Weights of a small transformer language model.
Architecture: LayerNorm before each block, learned positions, biases on query, key and value.
Each number is 500 + 25 x the weight over its row's rms, rounded and kept within 0 to 999. Layers, rows and columns count from 0. Numbers have three digits each. The size before them is the row's rms in percent of the matrix's.

# layer 2 MLP down (transposed), 1280x320, rms 0.0276, rows 954-974, columns 160-319
096:501527517527521515482536517471528428479498545504474523493532501459484515480497527533499469507493529467520491513492503529488492512485520507491484474532488469452502446484502508510490482480526502490497489498506505500505529483488496464507513504488490453567505540525493528501451520500434484525476507480508538517503440519447543497510480522491566465496507514498471537490466557538536519531520493453487492500497504450524495502492512518512500474499518495517481513495473526506484505462548550
100:525519511486455518481481508495542520493505494513513522469527512535525504552515506503498541492511517496481519543556494467501515489471518527513489514491481508484463494496521543511484500530486430518510479490516443545541485465513492475518504504502461498463538493489469502509453487497496468476474509458477520478481521490508455483513495551523496466534520494486466469522479463517516567521500534472502514492522505505471489466507471486490498525457492501548460504477497529487495488522514512
096:512543499453481489498552546484467483529509524457488529487530470487490519494511530485542506487500481463578474485527501520491470500477499538531511454468473540497482512502498499509525474492494480528456516487516527514478523504537525477478529502517488512529539501515479505526491501496477459502508508541484493502448493504493517506479473464470496485484456501473515495478489523520496484503514505516492508515558470527489495467489502482496487512492521483518527496514501476522513458506504441
109:516480486522491510463487507511522495473452550489519488477510530489519463520540508515490532513511485515476535489470468472482494486490496485533488494481489505521506518519444482464502498480500522493519504478470507543540564464477521483448497566535498484475530482447527454541481504494511465554514446460485512484476510498484481467513508483509457468529500510489475561500471456499500453519513506489535516552469441521522508521508553520535480509498487489513496545544516498473508533517496499
092:454442552520495477524514484468525493490493496479516452506499508519510498498539486525484476497539470509510501519484507528508456519495561507511531498510483488492485489481510474547510560490492474513462496505468504491515501522473491488482490506503478534479482527491526548551514492484524490543524506482509501473448479503520536506506482521519513475486522554506502501489534491459484530499533500464481516469472485499468478494509478469549463559536517478479506525503490453519498461507502471
098:526510496456574514488531505506517491476496500459486515525507492502501495485507481499498455513503519456503504508493536458491531476484485524522493476472469481494491461560518490520509485511486472517455445491492558528455473496514491469493490522450525537516488518482486483488432497535500538484453500526477503506526536507459501455509524488507524478507528493504520490447521498502548493504541522490521483476509496491502511463558500538553491489507513460506529457533511499545522478498469504
103:519516511518533489483530487500516468475469474525536484491483484520512480481492453530504492519488505512507484499507483508535517504493500524494502472486531500481504521489458447499485533545544537477489455499469540503485571516587478489528487486500464495458506495475515472502486523526532497496495538478509545542519515504482526452488492506527522479530480488514506541468502506505521558501511473469489504490502513511511472510483493464518509492476473490486451515509498492493467506526475537
090:519492531492494514533514496455503505517505459510516479470496507521510554488492491492501489462496485490493524521544478455496480523476543474472496527484482479503490517483505503470549499512548456498472490445522519481519480471512536542503460523482493472543516510528487515497497516524447516513490537473482459496458478470508499482510487474482446504504537516440517482520549505507508509528477510498535486519489538451490497511514520496482510513516487494501497505487541491507439505459546524
114:481506520508475494497548522495508486520464526508460457475469529506490482523523477509467475477532482518465529461476510453478509472554488542524474512524512518488487503457532523502482498549489479517516495511484478480484497494470535462520492489452470460527513485556457473518460475516511498467488512521546511469513542513526487510514520513471522492518505517474479448506472485477526501550518485503450510514489485485521520526489472497486471496509436486530462503527485546494540502494513488
097:508494456485524439514482483508488479520503508482486473541503546509527466474495496472532494506487535450542527488534456491488522509513476529499520535488476510499498526483552467508517486480511496514470465479516521464541509481469479495495511570512545509443554453537460467538534523495478509495495513493474483441503507487510552518481503536476512512510509493549518527520454481488428463490481485498454488506521484522487487487483543488487478459571478492515510462498502494472497463496476489
092:501492461502513524467513495482470485515491501488449508498530525524525526504467489516456555497519473550493531482484529547510517486476513499469505515497511489520464480474509521513502527496476482483459498537524523533508489502482541526503503505501492505545539500492505514459518417438454501475487524527465482495481516464464525484478528537501517490480536488495555518506514479532502481485484484502533481554515536562489513504490534520482477509490508508455528539563551498540480490524507486
099:540451543520474530527514553471491471461516489485477511492511490472495480520483534526534481494490463507475496469503504524478485501467503537484495501529479475494523499475490537543500494489508504522517491493525512543494472466489482511473467504503490446461511476486494525531482494487525478508543450498494509511491533552520474554489518531489439506528520478521574455491502513524476513479492502477517527468503497538500524496468489526503515467488501491527507470534472510491508494520454512
104:514505495496528504501543515495488483497476451491515496477518503504484493508500530508466510479501470503520523541519458481511527518520487524507493468486498485500516491526500485449498489493499528520497497477482513497494521524465478510491511506447472486486481506526497483506499476454502514498554528481498516480516495518467484532505530497565507540537512526510473499508505499469540465526460498502535505521494470449494510486481480494512494492501509516498478479572523514507507502517489514
092:520499504527501469500477472543450519512464510476535493516505496506558519550511467505468514476504501499497494477461463459494503481498489484469524540451490530532497489476487507505503493492513502458505491497488497539454477507485512514488514475536480532504547512507484503495500545476535520504496482500485467501536506470485482484489519515494488512535557493499461484467522492470490497483464507485440469554481481497542529464498507513526461486452529509502463512522497485523510502570429480
104:533508542487488503539493497487506492510487490498473536520461507543452459515502513563476499432484513520459448498531523472477497493502529519510520522451478454551508465492522482511485473484466493528544473552511522474510481511487535466543458543533509530470453461460473476506516529505516518493519475516446493490507476485521525439503524525488495518492533496509524459507489489542484555498516474529535497458504487496485509459506467520481506504523499491516560510451518495501502531527483555
112:514503509491487519498502477478504458503498524486540496522458506512554513512478456479463506548487512465532527526520497507485515475491500500487515524466514478493504500478505463502515525437558515484519490511506525464446492513521495503543526482503536494444500495540484544476495504488510479502515511490507459511468482476508515502517490456503524480492475505475553503457486441476577504488487485494510492487506539496506522472480499488486441524531540506528460524498553514465467503510461527
102:516451528481501497504521521494511493484505505490465517475486543439488515492525543498470484502493498446472495529546483532485485511470539493516541436510505525486522527533485484503495497528500509506525537512521491464425499480487518539513518513528451470536525494516490507451495514519484499508509534575476461511518531504501482508490449529448565495502528482491548472484522547509494472504506482509499515508480469487525481465494500519544528487460535535486475511484513463494523518511498502
093:512509476478562512502511467513503464493470501536480517506489471461511491529524496529502469497481543460524461512501482521453484492475494531510510484495507509472504474480523497548493450470508512510492507591512538514491508492484496535496550512524490530542506510456464535494515458502495459495485499488463502507511489530480457478504457463486512548521530539522488533501526466486474515487531500525497507522500473526508486482544495509492480480522476503489488499503461479481514488503501547
099:472507521538518511488475547498506502508521527514480510471471470490540531503475526468499529483484456525467508529530457496493500497526521485488461498490449464479475433486494541524503505473538483526507513499466503519505488472525541515535516475546523474537490495550501493506485479467500502479528491491488461483502509550512541467518504537460482514492487499502493478497484500485498503486542488504498470478451486529547499462541537462512508528459481515529515526515514521432465538463494492
093:510498480532486496550480473530494526485523502489502527505487471483497531532497512480483488533499521492560491533500497459494502506467469485492529508490459491528482496518485488471535492491507487478522510529488532514484498488485519519504457476526514506538457483568508479478495544497489516463471564493500468504540490513540482489447500499522505510494502489478494470492506530468505529536525487518487502518453470451489479553470501478474514513504533493480496481532533511449536521498512494
096:492507498501508528520517495522482548450466481488503492522494522496479521471496498507495511529497500485541474525484512519514475526490505463520486512527548509482534494506466541468494506485509508530491515481502454537497483501502485516462509540470514543485559510556530530522534518478522480506517475461477456487490487506445512507536468479480510500474579498499452483511540527481525484479494468476465477455458472500530481485517477504541524507503488470508518496517530472484498498486472489
# layer 2 MLP up, 1280x320, rms 0.12, rows 955-974, columns 160-319
100:508465469529488511556422544499506539491534542492494509540501516484513512492542481512500520496516511494538498518508434497531514535491485549506506485473504504549487486467472500529499522510490520509496526522467502514509494478513480489508499560470517498486458492503471461524496453451524472503506505494494503465521474487519504537471480517470496462506505515532539507483536476472536488521478489471466477468481545464513466480477450544549482522469539451489502506490493533503497497492542490
101:452528501510503509479453463495561550487532468542483489487506501492496502452486481529500497522500455524463489499478460510537486478482503469502491513528522533481528491492527476496532482531500504501523517535497490457488525506522487573485475510495502507473478494509514518481470512498505517547466502484567472506491478511500482483505522500507506494530471471517521522460501474464530545553509512502505527505508500556482493519505519462462529507479509509498496502511488527472459499513463529
114:487489504511467516502527458504533497498448538498479547507502483510552496448546486529455519506538461442489510479493467481480551500543513457516515463487472487492474541538499504510489506476506480499527505502469490498492514472515513515507476498497499545507489489515473538531504470482501504535507486489511488516506462502466563519488473511498514495484489508501488506479484493506498519489463509490487493499456510489513515529501437501481484513493513524499483580530505533497543503548516514
095:522527521510479478497496497523489493462486465509506501495495539463501498481495498472412524472522492470467493494493518510479487447524518484523501542515478506481526531446496478477507477504532472513521509491491526461500492494525528477459521565503471482521495483494496489502497509494473491491502528477497505508537479480535539513560452514492485498528496478523491496515503531482514466536473490517461500510469501463481529502483519501494495461548498547450543495481505484511470569484476510
100:504472469519449515510484554515496448450543488524515505574487508452462540486502525520513526497454516560435520517514488483506496483531501526512469488465490497494512519499486513507523490486538498493505491490489519518494528547507468526502521469481496490492510541495520506496522495571482491472528435540530518521489458503482523541542473528520495474422466511512525543473500546509470533531483527514515494507518535501460466499493504481477515497500533525493481504483509471489475501454509496
098:517499468500516467479493503521521466505526540500510490507482503477499508483567449455505504552471554514500496442511498531465492469504492481493543531541492458508530551525524434516487524542530514508511490542479471481511495528496530490470533490490496489469531482498518471505508489530512513522538449519472525483507431518548490497470491526508498472475467501442531513463495511484482488521517459490509472522556483542478527505503509524496482464500539504501520461524469511517547479505538483
093:524536491486484502534506490447499515516500487493492500530473479471514531497499531506519524517528500502447474466511539488485500518524472483528488464501547502508500502475479503505547476504454462486515481512486503502518544516532521458508495496506486476488515496476534514470485436499494520487514485507482484496523512577498501467509513460510555526481487499503553521515527476488520452487534488484468484498477499504473505466514493531447521503495501505519520466489483488549487500482507478
104:478499496480513518498485526515470481469501527479454533482510485505522482535467480480423527478493507528488498542469502529494477479478500508484489508534508530526507467535489524471518535492527513488490495468510496527495519474492509524484480538468516534511504519509531515453500505494526516525527481458443529527508529514528497514480500505493479467455503514532521509515516464494484503506497492497471483523469446486502447465486531503508484451467514495482534484517459545481502465501483491
095:486435478512498505469528503475513511480508465526516468521458496483483543523461481495541494489511488545493490485482505484495472529529522517521494465496509506447510478519502505495479471494492550493515505547495528537500526538510554546500549485507494525530535498504495475518473498472533484551502495518556496495522538512503504473483524508509446498529494493504501505507504499483482492520486514498478487545534431488497458542496478504497498513497489505551542448481498506476429512515484538
091:527547533494466474507483484518523485502503549477523501563508487494484490473502514491518488528472529470502493522497497520467489502492487529475514508514530472506517487491487467486529516492451480544501510507471481446512538504503480445516493531473530487457539506479517483519540479515563578472473510535498445510498473461478462484500496516522504489516486525477513456483546440478498515512531494466508496514497450499485497523508530452505495483498489514498517525461464504511527560494502522
104:497485529483483466496485523490512475499518492438513499511536477548464475451491510552520443523494491514501514515543504487520538517526521478483480520485486479511506478472519521531493564520488521504490480538486502508551501486466523500512496488462453517509487505524493502499525500448501486465535516508511533527531494491445512504535490471481514510511461469512518482518543462537505521516482467508464453500538519541520517489486443540513501530545515516541473484504490524489530518531520494
098:483541489554506503486450594489539499535520469531523505552530492455524511513485467454483507589510479497483517467482512493467473498468512505510499503499468491463528532476498460464471499486475470466506538497514497554463495517476523510479516506510507534497474484528470485472444510499528496530455497490472511513500511473498516515504479508496493487501506486501512473456486479503499505474508483519523542488522531480534555452471501426493519503515473521457522490483535527515509523488505529
095:498506462489506489533544488519512524479550490524490476502484480462496452543474478510533507472471542479544488500523552419545493496484497507521506484525483466468478517488498481487519519487546498489473477504484467542532450513510520512475497528454520542481534500499501496509518523491472506486502494509528541498501496509563511487455483525444524481511486440526495493498505525541493493521532503525509490518533478494517469515479513489492481489528506478486511475503479501484509504449505516
105:547518478523512524524487459500473489455505514509519533501476497471540489525506513506469492465511501520492477503479535515498490489499481488480491513528517504492475497498503490471494500561493483519483512489507524516484495489499491475509483540496507488477462532523490499429478536526509478534511496500522499478520516489523468518493524501521530520484509495516492498510547511492552545526492544494510483475496474479504454500515466502490468491552513507485525455512517487507524491495498497
102:517476490493508501513508514525480522487465520477454490469512510518490506515511512522491493507529487501506468479540466480532532543512519507464505472487506542452492446538483513517519464518480484517495452499488495461522483518525455535486509494479533497499496472513471518527537475461476506511495535518476498479494517508471504528483492454456510478503509509462546501503485490476505508503536479499515521520494521475491470499494506522509480447528534538481530525487458490477511520497511486
110:500488527526473473490463468498524477471537500481456523519493506504481466529515517463480473487520502539463513454493406502549476480442547526473499502523476490476470527506524487490507499510521514484499492496477505474499534518514517483494449545506523472479550500519474504486517537503465529525458514501474489544519517517510514532519505495506492464488491491545520444472505477489511484540482471470513507523502472532485495480438478490511514461480499522506446481514461535457505520484541505
095:527512523499503537510487508492471487511514497551513471521458476458502488519519500513519470493525497494524493529511508474492510467482513523496456502519517501449489505496472546535490527514488490511505472521504518475468512473524477512528509550492516520518486442526494471492502453480503478502493539479506497440508543495537497481529441485466506527497543480508537497489545502487481509484492471506505539516463505526535500478513493488490519521489497474479501453499470509484509504496507533
106:485528481501487508477461490491508489485473463493524526510494468506531504495519522527498471508467515467525505467471502516520472517458499502473499494495504491505499506490558489541478456532473454481474490527539518521502507495493540501501494496495503503502508489476492484468515541473512500508472505460427494522517517510518502486453512555515485504541514529468494501484486599536521470503524510498502502511526509500543509493501524422498488512536486482507509487483512483460517537484498513
097:480464471464541532456504522463481479524501483505508464513511477541531481500477462515491521496519474544498492504479503544525507489490516550520509505498521499483500515481496486526544505525508472519492463485514485495525539504495490484493540518517500502474546466489439505533506486520554520545519502464494495478489517514485480493542503486511490482483489465505480540553481498520481549472502480495495502454495514536506509473515511506468493511451453475479445579489457530512489487480488445
096:524494520515512509494466557542508512483505481481467512462455490498479494464505519487540526493494538547486494472501493486518528443491494489485513462503499497466529531483534459529522504469534536505510536500476490496445505502474520540489501499491493472534530505521437464496507557524540525468503504458507480515514504501502546514519484535478508508507507526512445550511532511499450536445494503497496466533496488521468484494523483558485462530528431492446494496507521498526511469489517496